python train.py --num_hidden_layers=15 --hidden_size=192 --num_attention_heads=2 --num_key_value_heads=1 --head_dim=96 --intermediate_size=256 --vocab_size=1024 --hidden_act="swiglu" --norm="rmsnorm" --norm_place="pre" --norm_eps=1e-05 --positions="rope" --rope_theta=75400.0 --rope_fraction=1.0 --qk_norm=false --attn_scale=0.102 --bias="qkv" --tie_word_embeddings=true --parallel_block=false --init="uniform" --init_std_qkv=0.0361 --init_std_o=0.0361 --init_std_up=0.0361 --init_std_down=0.0 --optimizer="muon" --learning_rate=0.0108 --beta1=0.95 --weight_decay=0.0093 --lr_head=0.00266 --max_grad_norm=0.5 --warmup_steps=200 --schedule="wsd" --decay_fraction=0.749 --decay_shape="pow" --final_lr_fraction=0.0 --batch_tokens=[8192, 16384, 32768] --max_seq_len=768 --doc_mask=true --train_tokens=152300000 --max_steps=9180 --dataset="wikipedia_en"
Each number is 200 + 20 x the weight over its row's rms, rounded and kept within 0 to 999. Layers, rows and columns count from 0. The size before them is the row's rms in percent of the matrix's.

# layer 6 MLP up, 256x192, rms 0.233, rows 117-188, columns 32-63
100,192,191,171,197,179,225,161,198,213,211,196,226,202,192,200,210,232,223,204,164,189,249,208,207,196,224,205,207,158,191,238,198
098,175,231,244,181,206,234,203,157,235,216,194,203,212,177,228,223,206,192,194,183,198,189,174,186,212,206,195,191,200,203,222,205
098,194,219,224,233,246,157,188,190,233,193,176,204,180,213,192,220,222,174,174,193,209,202,190,171,204,218,182,183,214,228,193,189
098,222,209,192,201,198,204,153,176,210,193,188,164,199,205,197,241,189,202,161,204,191,213,200,216,182,201,204,175,228,193,180,211
100,200,166,202,207,209,189,169,234,215,190,210,185,198,195,205,197,188,202,193,173,190,181,197,199,225,192,190,222,225,173,212,193
101,207,185,240,232,174,235,190,228,195,178,164,219,217,205,180,208,213,206,212,209,241,222,204,185,235,204,223,207,171,223,189,194
104,216,200,204,249,172,241,209,203,218,215,211,195,200,202,173,182,192,201,186,195,210,204,191,166,170,188,233,168,176,180,191,175
099,195,197,183,201,198,229,234,261,211,186,242,207,191,195,212,202,189,230,197,180,213,187,159,186,185,183,195,228,195,230,198,209
103,164,197,190,222,225,231,187,203,187,156,211,204,196,194,173,219,185,219,190,202,203,215,208,216,196,227,195,188,193,182,176,208
096,219,191,205,199,205,180,199,183,197,212,201,188,199,216,187,216,196,196,198,223,194,202,198,228,184,221,203,182,217,223,176,169
098,202,186,196,210,187,222,197,216,222,167,208,208,187,207,187,201,192,192,210,214,199,209,212,185,228,232,184,152,206,201,184,189
107,184,227,206,174,168,188,206,201,214,160,215,182,224,192,200,179,199,213,188,227,248,168,183,175,192,211,225,150,212,185,200,184
097,224,217,215,217,212,204,167,196,192,209,191,174,179,202,199,170,209,187,196,195,160,199,207,220,198,173,229,236,232,218,175,221
098,178,239,203,197,191,209,176,171,173,225,196,199,220,215,181,225,207,179,196,185,195,191,183,184,204,196,224,197,198,168,170,211
093,214,203,190,223,159,192,209,200,169,206,209,215,196,184,223,183,215,218,176,263,182,216,224,208,207,193,212,214,166,200,205,179
097,202,215,167,194,200,236,185,197,181,188,177,203,215,239,189,171,189,176,189,226,199,187,223,221,213,204,217,202,220,237,192,220
100,163,198,183,186,203,186,193,170,205,192,208,170,224,202,199,222,208,246,201,200,198,186,206,204,200,177,204,193,228,176,225,236
111,197,202,202,186,195,205,210,203,204,210,176,221,194,198,206,244,195,210,206,227,187,207,179,199,205,229,187,187,198,169,233,197
100,222,187,188,202,185,194,195,240,201,188,215,196,198,189,216,200,209,207,227,182,189,206,204,207,204,189,190,191,180,202,205,176
105,188,177,201,202,209,189,205,210,246,215,189,230,175,176,173,154,177,174,156,161,186,192,228,206,193,234,183,198,189,175,168,207
104,193,202,207,175,227,179,207,194,202,193,202,199,231,189,173,192,204,200,193,175,226,184,206,215,187,174,217,253,195,197,190,175
097,208,175,200,216,157,241,204,206,170,216,215,177,198,202,174,216,204,215,210,189,219,190,181,222,178,188,218,177,206,206,177,180
101,212,188,169,198,237,199,208,184,171,205,186,179,151,201,213,209,190,208,225,206,222,189,193,167,207,228,201,196,180,188,186,226
094,205,213,211,208,215,200,226,198,196,192,184,213,199,191,199,187,208,183,210,209,205,221,230,196,232,176,177,169,231,225,218,181
099,174,181,226,206,209,205,238,154,189,189,208,219,164,173,168,198,210,211,222,204,189,185,208,170,224,174,225,239,232,172,189,187
100,197,178,211,194,247,200,235,175,204,181,223,216,189,209,192,169,159,195,227,198,180,208,213,211,233,234,201,205,197,180,209,193
107,193,254,229,180,190,173,216,194,191,194,176,195,196,188,180,194,232,212,217,229,207,200,166,210,162,221,235,188,191,219,214,205
107,215,224,215,190,184,190,219,208,214,182,208,204,193,188,217,188,207,172,230,226,203,237,186,192,222,211,209,199,181,190,234,201
098,165,224,198,174,206,207,172,203,238,183,220,164,213,216,182,166,213,205,219,227,193,193,183,177,196,195,184,180,193,210,156,200
097,193,182,194,166,209,186,203,230,187,224,202,179,247,184,184,193,201,169,191,215,192,165,155,181,204,233,196,178,191,189,159,203
099,219,202,196,205,204,226,213,197,231,211,212,176,220,200,195,189,208,195,176,218,175,210,202,197,155,216,173,209,190,187,227,232
098,195,183,206,199,241,207,214,179,191,196,196,206,167,220,199,142,209,233,215,185,191,209,212,204,198,196,215,179,206,193,153,194
093,211,206,230,223,188,191,219,225,203,215,143,199,167,173,227,203,214,186,177,231,213,191,201,198,202,207,206,197,210,190,215,205
103,207,196,207,192,174,194,234,179,197,210,214,226,214,175,213,195,212,211,206,218,213,189,184,183,197,210,199,214,187,210,200,140
098,190,198,178,209,239,166,212,193,208,177,231,184,219,191,200,164,186,189,232,185,175,244,176,186,184,224,181,202,229,189,198,204
094,207,184,235,212,201,186,168,207,183,171,198,228,205,201,190,160,212,209,185,210,227,197,234,236,205,194,241,180,192,178,165,172
106,221,193,200,232,192,208,243,187,214,203,195,171,170,192,194,194,188,193,208,198,206,229,201,236,195,218,175,210,169,187,189,187
101,226,189,190,181,185,171,225,194,231,188,205,183,214,198,171,196,184,193,183,197,190,199,199,228,174,194,181,178,206,209,184,202
099,192,201,234,200,203,196,195,193,188,221,238,206,250,196,164,250,215,180,205,208,160,214,247,180,189,174,197,207,198,199,210,239
105,180,187,190,207,234,218,238,181,205,205,186,172,242,190,230,206,190,182,193,195,217,203,200,223,191,222,183,199,196,196,188,214
096,173,217,209,190,186,193,200,192,214,206,201,220,175,210,186,222,209,181,200,217,233,219,196,217,219,195,201,174,189,194,207,197
104,187,212,188,196,212,227,193,226,197,177,191,190,230,211,199,226,253,192,213,182,177,199,192,212,197,184,195,192,167,224,227,213
097,190,227,220,177,220,197,177,210,164,191,219,235,233,203,216,194,200,188,186,210,203,203,213,189,194,210,157,229,200,229,217,210
096,157,207,197,222,211,215,161,171,195,200,148,183,174,191,187,225,195,203,173,198,203,178,207,201,237,197,197,207,199,192,188,178
081,194,206,221,181,210,220,195,193,212,183,182,219,197,185,199,187,171,200,161,199,246,204,201,219,193,235,216,168,201,191,222,204
087,204,209,200,181,196,193,152,174,198,211,200,198,225,161,199,227,220,231,181,233,176,211,221,180,184,176,197,223,189,219,153,194
099,191,249,206,204,229,238,200,170,177,189,194,136,207,221,212,185,217,207,222,202,172,230,222,171,197,189,161,194,185,240,202,198
098,189,229,228,167,190,191,192,195,174,200,231,212,202,195,222,188,207,202,165,210,223,210,220,204,183,221,185,204,202,190,204,199
095,199,192,210,202,177,194,201,210,193,215,174,186,189,230,210,192,186,185,199,208,212,178,232,197,168,184,172,187,208,216,182,197
103,166,167,184,174,236,203,201,205,231,194,186,216,222,207,190,211,210,190,223,209,235,194,179,172,152,227,191,197,222,189,218,197
096,186,165,222,174,202,189,210,167,162,156,192,203,214,190,246,209,195,200,205,190,223,219,224,222,196,183,210,208,217,182,214,170
097,217,250,199,202,198,188,207,188,202,194,189,209,188,235,212,208,174,159,217,207,180,209,180,201,203,175,214,206,216,200,206,165
099,182,183,208,171,202,227,192,188,207,202,175,194,189,186,189,209,182,184,178,186,207,201,212,212,209,217,188,185,217,220,229,222
114,200,221,186,211,217,237,172,183,180,176,163,197,194,158,188,175,201,191,177,224,207,198,181,181,204,226,184,192,208,178,204,192
105,188,190,216,202,205,230,179,170,209,214,171,206,195,241,205,233,185,204,236,197,211,195,154,234,173,175,204,206,208,205,183,185
096,187,231,262,218,185,209,181,212,214,202,217,227,203,236,206,205,172,229,215,187,212,189,188,196,210,209,178,219,223,194,213,189
098,211,175,227,188,179,200,170,204,214,198,169,188,152,204,214,181,195,215,177,172,214,198,147,205,192,177,209,195,201,214,195,169
100,208,198,182,208,193,213,225,219,202,168,209,195,147,215,196,205,224,184,214,192,150,165,237,205,194,180,197,194,222,195,201,230
099,214,201,211,200,217,179,205,181,211,189,232,194,206,190,207,192,192,153,218,182,219,147,209,201,206,188,181,174,213,180,224,222
101,232,205,208,214,248,196,193,201,216,209,210,220,188,223,205,201,181,188,258,216,207,203,187,214,226,206,206,208,217,200,217,201
103,178,164,199,188,215,192,229,210,195,189,255,207,180,197,215,248,185,189,192,187,197,189,205,182,166,228,218,181,168,231,163,212
105,186,200,173,191,195,186,186,197,199,200,158,198,178,206,205,207,229,196,190,174,207,203,166,184,178,233,165,226,192,185,216,196
102,195,196,230,250,225,170,172,158,209,215,179,191,195,214,204,191,208,159,194,187,195,202,209,224,221,226,209,166,171,198,163,191
110,171,190,201,192,197,225,195,188,198,174,196,206,202,175,230,196,259,185,193,230,214,206,191,177,213,227,218,160,204,209,222,207
103,211,199,204,194,188,235,180,216,229,173,200,206,196,207,189,188,215,203,177,202,174,233,218,224,182,190,235,205,206,190,233,194
095,180,206,191,180,215,223,178,194,209,215,159,200,189,172,213,153,216,168,211,148,207,208,175,210,186,211,201,189,181,185,192,164
098,190,187,178,200,205,165,177,198,206,207,207,210,207,202,214,181,194,195,201,219,201,187,193,186,216,159,197,215,159,219,182,171
098,217,187,201,189,201,205,201,181,205,176,184,183,165,174,204,179,174,221,203,184,184,209,245,202,223,203,198,204,215,203,253,186
107,200,227,232,199,222,168,204,201,161,178,184,187,212,209,176,204,205,199,207,193,228,190,232,199,223,198,198,223,187,161,210,218
099,215,196,186,194,149,163,228,248,197,222,198,174,203,209,220,208,197,222,201,192,200,172,214,205,203,239,187,180,181,202,225,230
096,226,167,208,209,206,195,187,215,244,211,231,200,198,196,181,178,206,193,212,217,219,197,227,211,224,182,206,213,198,199,201,185
101,211,176,215,198,182,208,158,205,227,216,208,177,182,214,187,228,205,187,180,200,183,215,195,188,157,223,204,169,183,204,176,176
# layer 6 MLP down (transposed), 256x192, rms 0.167, rows 117-187, columns 32-63
102,220,165,199,211,206,187,183,178,186,206,213,175,242,241,163,178,189,177,207,196,205,198,174,173,186,184,207,216,216,179,196,210
097,162,203,182,208,195,207,226,185,246,190,246,187,211,221,208,189,202,175,198,217,207,215,197,213,214,185,189,186,192,186,203,203
103,224,227,195,189,196,219,202,176,202,191,208,165,189,168,236,196,204,201,239,208,227,230,189,165,184,209,166,216,171,207,226,182
096,183,194,182,198,180,176,189,166,148,205,195,187,177,205,184,195,200,211,234,230,196,194,210,217,181,230,207,205,175,196,212,196
103,223,226,220,182,157,191,198,214,206,198,198,196,192,182,226,206,173,172,177,204,206,163,200,213,175,176,193,171,222,204,221,193
101,228,210,184,187,224,187,165,238,236,212,192,162,205,197,199,199,191,209,185,184,227,166,201,204,205,203,180,220,173,187,211,208
105,183,252,185,177,203,221,207,205,193,212,237,183,194,206,185,225,208,193,194,206,209,213,183,196,170,198,185,188,177,172,209,208
099,179,201,181,155,200,192,224,219,174,217,173,230,178,184,189,197,189,201,194,182,174,176,186,191,234,207,207,168,213,219,188,223
100,193,211,142,210,244,182,220,218,228,190,213,194,180,203,204,200,198,164,207,194,210,192,184,242,156,192,206,213,237,183,196,173
105,198,184,193,214,178,186,237,214,182,216,221,187,214,209,224,210,195,221,161,188,185,181,211,219,193,175,208,203,231,214,182,200
101,197,169,194,190,200,201,183,183,210,214,204,202,175,200,195,209,192,200,215,217,179,212,168,204,215,224,190,174,210,195,201,200
106,176,219,182,179,179,201,220,227,198,226,206,228,189,225,203,187,223,216,194,214,236,174,203,200,181,183,205,205,202,184,163,206
096,235,211,182,220,184,199,173,187,188,211,182,231,227,198,197,174,193,206,240,213,191,192,167,196,156,162,196,223,212,213,199,225
092,191,184,183,179,171,199,207,217,212,168,164,220,202,196,194,268,183,154,230,213,192,212,205,191,195,185,230,187,224,186,179,185
098,203,212,206,222,208,195,188,175,195,184,174,228,204,191,207,200,248,234,195,196,185,193,213,199,233,161,177,218,195,192,159,236
102,167,167,193,214,210,152,162,219,197,198,197,153,176,194,161,188,231,222,203,250,189,198,186,198,218,158,211,201,226,178,215,199
105,214,190,244,227,219,187,219,205,228,205,209,181,192,187,203,181,202,207,218,224,173,209,180,204,232,198,216,209,231,228,183,199
105,198,176,223,207,163,212,176,228,197,195,223,153,191,217,225,198,203,184,192,194,200,201,205,211,250,204,182,197,185,168,196,213
099,166,211,193,157,201,207,153,180,183,192,224,174,184,221,184,214,204,193,205,150,197,174,196,210,186,193,179,225,182,171,238,144
105,209,208,216,207,220,170,199,229,211,162,209,203,194,210,225,201,208,208,203,188,213,204,242,200,173,198,205,191,171,234,202,226
094,187,223,173,192,208,201,180,207,171,226,219,228,173,209,204,188,202,198,206,178,187,202,169,176,223,204,219,224,218,215,192,185
093,213,187,190,186,193,186,219,177,178,175,216,232,200,197,226,231,210,208,201,183,219,184,202,185,207,212,187,193,205,205,171,228
102,174,176,178,219,217,219,195,178,213,189,202,218,187,188,180,176,234,196,165,185,195,174,212,237,196,207,207,192,178,227,188,177
098,177,219,216,205,187,192,174,223,219,239,190,194,212,205,196,194,189,216,194,181,200,187,212,198,180,203,210,202,185,201,203,221
100,203,168,199,193,237,186,200,200,203,187,180,190,228,208,215,212,237,176,206,186,205,175,172,186,178,195,229,205,199,252,201,212
098,187,212,198,234,199,197,228,199,238,168,199,221,195,205,226,217,202,219,202,209,214,218,215,198,184,227,194,174,171,199,195,223
108,207,213,249,219,137,169,186,205,195,182,208,183,216,246,213,226,190,220,219,207,214,224,193,188,191,199,189,159,196,254,184,198
104,159,218,170,221,183,202,207,207,204,220,255,210,204,170,209,187,223,183,213,188,189,149,211,222,210,189,204,196,223,197,209,198
095,203,229,249,187,210,207,209,204,207,200,189,186,205,193,207,201,191,153,216,188,223,225,170,193,212,213,210,204,195,178,208,183
096,181,188,208,242,207,208,240,180,199,180,180,199,207,202,179,205,193,196,188,216,155,207,212,230,206,202,190,183,188,183,171,189
100,213,205,158,183,204,196,207,154,176,197,187,232,174,194,208,167,209,202,184,204,161,223,202,191,195,200,207,177,194,218,243,223
099,226,223,197,178,220,224,183,190,180,180,175,214,179,184,208,196,167,224,203,188,219,190,199,224,191,200,229,199,209,180,207,205
099,209,208,224,209,169,192,193,211,200,196,198,213,181,167,193,208,173,178,155,187,178,199,202,185,190,195,177,167,189,191,171,192
107,195,215,201,241,186,190,186,224,179,216,217,155,209,196,203,161,204,203,210,203,175,209,163,197,206,179,178,210,154,189,185,194
101,234,177,210,207,191,192,199,208,209,181,197,160,183,165,164,179,169,188,218,210,193,172,217,212,164,188,198,221,190,202,210,190
099,185,181,177,181,190,203,172,207,203,206,241,207,204,168,179,217,209,197,230,172,194,195,226,190,196,199,226,179,179,187,199,187
100,222,187,216,204,190,211,197,217,175,225,236,204,191,184,205,203,236,220,195,197,196,196,181,188,229,206,224,195,200,219,184,159
101,212,156,198,201,238,186,224,184,199,178,212,210,233,172,215,207,187,202,181,201,215,159,222,204,177,264,224,178,190,218,203,210
103,176,192,213,189,192,158,230,227,210,196,164,204,204,166,209,203,193,179,228,221,220,207,201,229,190,201,222,245,185,173,199,184
102,235,226,193,205,199,198,205,219,185,225,178,203,217,184,176,211,210,218,214,184,214,217,206,195,179,196,189,222,217,235,226,239
100,215,171,226,192,198,174,208,206,246,220,195,193,204,194,174,164,211,204,208,189,175,232,204,207,230,204,197,214,181,186,214,226
103,190,199,200,209,211,190,182,193,198,221,218,204,150,159,191,223,225,177,218,205,215,240,190,193,204,187,206,196,183,221,206,212
098,202,177,210,168,228,222,179,215,194,185,201,189,172,165,189,187,197,177,183,181,190,198,211,185,215,201,191,169,145,177,180,190
097,162,195,196,181,190,220,210,185,178,189,187,209,195,189,193,236,209,193,176,167,180,219,208,185,219,214,198,208,197,215,188,181
091,224,227,212,191,193,187,221,187,209,207,181,187,198,194,161,203,208,236,196,174,234,189,158,213,199,216,189,177,196,224,192,219
097,216,183,187,198,223,214,204,196,210,247,205,187,206,221,209,199,190,211,197,232,224,180,183,235,207,172,217,212,179,227,207,201
098,203,227,250,213,195,198,209,191,170,171,219,212,207,221,195,243,207,217,184,218,204,179,198,212,194,206,189,216,171,202,233,211
095,182,189,189,189,196,209,218,197,187,183,229,192,170,213,204,188,232,175,183,224,202,204,234,196,178,194,199,213,188,185,184,199
094,196,214,167,176,182,199,165,209,167,224,221,192,225,220,208,199,194,236,189,190,218,207,195,212,212,179,206,181,177,166,256,191
096,200,198,238,185,195,188,173,221,196,226,184,208,198,227,203,204,209,208,196,212,250,204,228,220,215,208,196,225,154,221,206,203
094,228,172,205,218,179,198,193,170,202,209,202,206,205,189,212,185,189,231,190,194,213,155,205,178,198,220,166,181,182,213,157,169
100,207,214,220,216,185,204,237,193,185,158,229,201,217,177,224,219,228,210,199,215,213,214,208,202,188,176,169,176,164,188,191,212
105,164,195,223,218,164,215,218,230,177,206,225,187,185,188,226,208,223,193,224,215,199,223,147,207,211,185,199,174,185,229,216,198
108,229,179,171,208,173,201,196,194,166,207,186,200,212,212,211,200,259,214,231,190,198,189,176,207,202,160,200,211,209,229,206,189
098,245,171,175,210,198,189,195,210,208,211,187,214,226,189,182,229,191,189,231,184,203,197,182,180,190,227,182,192,189,216,189,205
099,230,223,135,219,207,190,198,202,237,194,223,193,211,207,181,230,227,171,184,200,200,240,188,203,212,209,210,207,184,218,185,186
092,221,202,203,202,165,201,186,200,217,182,171,193,194,196,183,222,225,229,197,204,206,205,188,173,192,169,176,213,211,223,207,205
100,191,170,231,197,211,195,227,197,212,225,220,206,223,217,188,203,201,201,206,226,180,211,208,201,213,200,181,177,189,230,176,171
099,220,257,223,206,204,238,188,224,185,198,229,200,171,193,210,190,200,208,181,208,189,201,192,177,200,196,217,195,198,262,167,213
105,205,197,212,207,211,200,163,219,196,217,217,189,221,218,193,182,226,228,201,242,233,234,154,230,191,215,189,204,208,246,192,215
105,227,204,200,206,169,201,218,206,231,184,232,168,222,159,198,208,262,202,224,200,187,162,212,203,168,180,224,151,216,194,177,162
095,204,244,231,186,182,230,216,177,218,213,187,184,200,227,200,176,195,205,176,219,206,197,209,185,242,175,208,172,190,221,189,202
101,227,223,200,170,177,182,185,196,225,194,222,233,231,244,224,203,189,179,190,214,177,196,203,229,162,222,215,176,219,168,248,199
105,206,181,207,230,209,219,228,194,207,230,195,210,181,223,183,177,214,223,161,220,201,220,200,202,205,225,184,220,195,221,209,158
103,222,194,234,200,243,199,177,168,161,203,197,209,185,207,206,187,249,203,194,220,167,193,185,232,202,198,181,192,228,206,211,178
102,199,202,183,193,190,197,192,230,175,174,237,261,201,171,187,193,204,215,216,195,232,214,197,191,173,202,173,220,211,160,197,197
095,225,160,192,203,223,204,194,218,170,192,167,191,175,221,202,214,210,184,210,194,221,201,209,154,184,218,202,235,190,191,200,182
099,192,198,186,207,212,220,177,213,191,184,214,203,231,186,163,186,194,233,185,205,277,172,170,199,194,212,193,195,195,187,176,190
104,231,224,220,164,179,202,165,235,184,226,232,206,183,164,183,177,203,181,191,230,209,190,209,210,223,186,213,165,214,202,189,162
103,231,220,199,193,169,165,196,187,206,208,239,213,181,166,189,178,166,177,210,187,200,205,178,201,205,178,181,186,209,201,210,212
099,188,200,206,224,217,204,239,216,205,197,177,142,193,218,178,191,174,213,220,192,186,188,214,204,209,215,240,244,199,241,199,207
# layer 6 MLP gate, 256x192, rms 0.223, rows 118-188, columns 32-63
098,203,196,235,223,186,209,172,194,193,186,195,184,185,190,212,193,174,170,209,185,188,225,196,201,187,176,202,197,239,188,173,171
101,221,202,205,176,188,218,198,230,165,160,172,178,230,206,212,191,190,205,202,202,193,226,193,222,210,194,213,200,194,202,205,185
108,213,157,173,216,214,220,221,169,193,221,180,193,199,174,217,177,242,212,202,212,213,208,211,176,189,214,222,230,240,195,248,176
106,175,221,190,214,187,223,169,209,189,230,241,211,178,218,210,200,218,201,177,194,225,206,222,226,174,209,228,207,175,193,213,178
100,200,175,193,201,186,199,201,203,190,236,201,192,186,216,207,197,258,196,181,229,188,201,171,223,198,194,168,200,225,210,148,192
101,193,176,220,168,227,206,174,192,199,180,235,188,203,218,185,186,184,207,231,186,174,214,162,205,201,191,223,196,221,194,201,221
106,206,173,212,206,193,205,211,240,198,204,179,185,179,199,173,205,203,207,187,183,222,205,224,214,183,222,204,187,207,184,194,188
110,207,228,220,189,233,221,198,154,177,255,219,176,194,184,191,191,148,195,175,164,226,233,191,191,224,220,207,219,203,174,220,202
098,205,228,178,169,192,220,198,230,210,189,223,216,192,218,219,210,196,226,225,192,165,210,208,224,165,229,174,235,233,170,175,240
097,228,171,206,198,226,199,170,209,169,198,194,182,201,218,187,181,174,213,216,190,243,177,200,191,187,259,220,203,194,184,170,208
103,198,172,178,227,206,170,205,188,201,202,162,225,183,225,182,215,195,186,222,182,189,201,210,212,225,178,208,212,188,183,220,209
101,215,157,199,202,210,193,225,141,223,241,188,230,182,217,176,179,181,211,215,190,230,223,217,170,189,204,190,222,174,190,190,211
099,229,240,189,207,207,226,164,196,179,209,202,204,201,174,225,185,190,216,198,243,219,205,220,214,200,213,186,202,190,191,184,185
097,232,216,182,195,202,202,219,210,234,195,170,224,202,215,162,203,191,181,220,184,192,197,210,178,233,208,187,188,226,217,157,203
099,222,184,191,210,199,184,224,199,196,211,234,190,226,194,188,189,216,232,183,205,210,214,191,191,201,181,227,185,225,192,196,239
103,219,226,166,203,171,214,192,179,208,188,185,201,206,221,194,170,182,199,183,224,236,205,211,213,227,184,197,181,188,205,241,192
102,224,209,205,185,163,197,168,231,164,223,173,175,216,197,163,189,161,211,189,215,183,205,187,217,205,170,225,213,217,186,178,191
097,198,163,199,202,190,193,188,164,204,216,158,209,221,193,237,209,252,182,182,194,206,193,191,228,231,163,227,216,211,211,203,183
101,236,235,196,192,183,193,221,198,210,202,179,198,209,230,201,183,202,221,206,208,195,209,214,219,196,209,195,186,227,193,231,198
102,226,204,200,213,231,195,216,175,203,213,189,211,233,182,163,188,218,186,218,212,220,188,210,197,205,234,233,192,194,195,221,185
093,199,157,215,210,189,235,189,205,201,192,189,213,198,200,201,230,201,188,183,201,194,223,219,213,220,193,223,231,167,185,205,182
101,223,194,194,232,223,207,188,223,234,210,225,169,201,183,206,185,195,226,234,186,187,204,191,182,187,191,220,204,196,172,160,182
092,216,194,185,225,195,172,190,179,220,200,201,178,197,209,199,194,215,191,205,242,200,220,205,205,160,195,214,220,195,208,209,176
103,187,205,198,160,204,211,189,220,202,229,196,220,154,177,196,218,189,231,234,206,210,242,194,182,194,225,208,190,213,171,224,237
101,207,199,200,211,177,195,200,215,167,176,207,199,193,191,181,204,209,174,157,203,214,193,198,209,212,181,193,227,164,219,190,185
103,249,187,191,225,214,234,224,195,223,178,172,197,172,177,180,198,210,219,158,218,186,250,207,202,218,215,186,169,171,181,198,174
102,215,172,193,164,203,243,232,226,210,202,129,199,215,211,166,199,208,191,188,195,212,207,197,207,186,181,253,244,182,173,181,205
103,212,216,148,181,232,214,202,174,201,187,219,202,183,204,162,240,218,217,173,189,173,198,202,228,185,219,192,229,217,189,206,171
097,203,190,192,245,174,221,198,173,190,222,171,218,197,164,215,203,202,245,201,223,201,200,197,225,218,190,149,224,219,185,193,197
102,217,210,200,212,195,190,205,224,193,208,213,230,175,205,206,207,203,174,251,197,202,225,133,245,212,188,210,179,191,232,177,242
100,200,188,225,226,198,252,188,216,211,216,170,153,179,186,207,193,239,203,188,238,195,200,186,220,211,195,206,183,196,208,170,195
092,205,199,213,265,221,191,219,207,228,186,197,228,201,213,187,201,211,181,177,193,217,173,214,209,184,218,213,191,200,173,178,204
106,226,181,207,193,210,192,211,198,206,202,198,208,203,213,179,205,226,223,205,184,192,178,203,190,211,206,211,211,194,184,186,197
098,195,196,189,225,179,193,181,213,215,192,215,179,221,175,215,214,193,192,205,218,185,177,216,180,225,206,190,213,209,198,183,193
092,207,198,186,223,166,214,206,197,185,228,197,164,191,195,214,194,178,190,220,217,211,191,169,206,213,198,213,234,195,162,230,204
099,195,182,177,216,218,196,211,212,199,235,212,201,210,201,158,186,151,200,202,211,237,177,216,227,212,171,183,194,208,191,188,197
099,242,197,207,196,207,190,217,244,219,214,195,193,196,218,215,213,187,206,208,186,171,172,217,191,218,170,202,153,210,197,196,188
097,198,166,219,210,178,209,248,207,163,207,185,237,186,260,167,198,180,167,205,227,218,198,224,220,195,227,190,208,222,199,179,210
102,217,190,185,210,216,190,192,208,198,195,205,199,173,180,169,188,227,196,163,165,189,219,188,210,221,208,205,192,204,218,188,202
095,199,198,208,214,244,218,230,191,205,141,222,226,211,193,191,222,200,177,161,172,222,190,226,243,201,186,165,198,197,199,210,195
096,218,194,217,219,209,178,164,182,183,234,182,179,193,181,193,215,177,183,197,195,203,219,203,183,218,189,167,180,162,180,192,217
099,221,196,199,162,190,185,217,203,186,157,194,204,201,202,236,227,215,205,211,192,194,206,263,199,205,220,198,204,169,165,218,206
098,189,193,201,206,214,218,196,236,184,184,183,212,189,193,186,185,195,193,204,222,222,197,168,208,228,171,200,183,183,183,198,199
085,239,257,195,204,225,206,217,194,198,157,226,199,187,212,166,205,184,170,223,209,217,209,201,201,177,204,205,224,221,211,221,183
094,209,209,208,199,191,237,197,199,207,196,200,196,200,182,207,215,188,178,183,180,218,205,187,229,215,232,196,200,202,201,206,211
099,240,172,216,190,206,208,221,196,188,213,233,174,182,190,228,207,184,186,192,226,185,196,188,248,230,195,166,181,214,234,155,208
099,203,205,178,192,177,202,231,191,171,240,235,214,201,205,208,191,235,190,215,238,202,197,198,200,193,181,204,201,202,174,216,177
096,196,192,179,218,185,205,190,163,201,233,189,203,207,171,206,190,188,210,233,173,216,202,173,185,195,200,210,221,211,175,199,168
106,233,208,216,227,188,235,182,174,190,178,234,222,205,251,197,188,233,210,177,182,200,170,183,194,159,206,202,202,192,197,164,194
098,232,217,181,200,247,211,201,169,237,166,198,184,192,212,184,165,217,208,149,194,194,187,219,220,222,198,182,181,197,180,181,191
096,195,187,221,212,199,198,211,207,204,187,227,198,219,219,178,209,213,176,213,215,182,219,208,200,214,162,216,183,197,181,187,199
101,220,164,197,213,222,197,169,233,176,203,187,206,192,239,240,179,223,202,202,207,180,231,222,204,203,214,174,187,196,178,177,194
101,234,185,145,207,188,236,245,222,188,203,216,175,208,177,181,232,194,194,193,205,220,210,228,188,229,213,181,189,176,197,209,181
105,196,179,205,210,197,206,206,185,210,201,166,244,166,223,182,206,223,205,208,232,190,204,164,191,180,196,197,194,211,182,211,204
100,207,176,219,206,220,217,176,203,229,204,172,220,199,215,185,210,211,208,162,194,177,211,220,224,207,195,204,218,211,187,193,212
102,188,195,205,209,224,216,191,205,192,181,191,150,215,197,207,211,162,228,215,209,184,219,174,203,178,189,184,215,200,213,176,201
094,190,197,203,185,208,188,213,179,157,199,200,215,215,199,232,236,216,201,221,190,254,180,213,175,183,242,224,212,200,181,228,193
105,181,199,194,211,209,195,197,184,175,225,220,199,182,212,208,224,191,198,194,210,209,220,180,193,194,181,200,194,203,175,155,212
104,195,230,209,175,192,214,217,222,215,233,212,223,167,212,198,200,198,197,221,200,202,160,213,262,196,232,184,191,169,176,233,186
105,215,204,199,180,168,218,233,229,192,186,166,204,182,218,234,210,236,235,211,202,185,187,206,191,160,201,180,231,192,228,214,193
102,201,190,178,168,206,221,183,201,214,183,224,202,206,201,185,194,209,208,169,189,215,208,201,198,235,201,194,239,211,195,207,170
103,202,164,218,185,206,202,218,219,192,217,241,198,222,217,178,239,203,243,191,184,194,184,185,198,177,164,209,215,240,189,213,194
104,184,186,182,188,196,210,217,234,164,241,222,216,176,204,222,192,221,241,204,181,244,213,203,219,175,215,198,209,194,170,209,182
103,234,169,188,242,202,206,229,192,217,214,211,206,209,186,222,206,203,203,207,225,227,190,202,246,211,211,197,227,186,169,191,195
094,218,197,199,179,187,224,193,201,199,194,189,208,223,201,217,213,175,208,207,165,218,222,154,203,176,211,182,224,219,188,202,221
101,207,221,185,195,240,227,192,173,172,217,191,178,161,193,210,215,220,219,213,179,171,214,215,144,230,217,207,198,177,201,181,192
099,214,168,231,196,216,198,235,187,151,225,172,202,202,200,184,218,239,223,199,208,214,236,215,174,248,186,203,173,201,191,186,166
102,211,215,193,193,224,235,178,202,214,198,209,198,189,189,201,213,242,181,185,215,179,176,232,207,208,188,180,168,183,185,209,192
103,180,202,219,217,205,185,188,205,213,196,207,158,225,178,200,166,211,207,218,171,213,218,173,214,179,198,190,200,180,187,200,209
097,208,183,217,198,196,187,216,211,206,200,221,259,199,203,173,190,198,176,211,229,214,199,200,194,202,191,148,215,197,205,219,179
105,185,227,227,214,207,186,192,182,165,178,209,224,221,184,192,202,229,198,195,208,219,208,219,223,217,209,176,217,199,224,186,224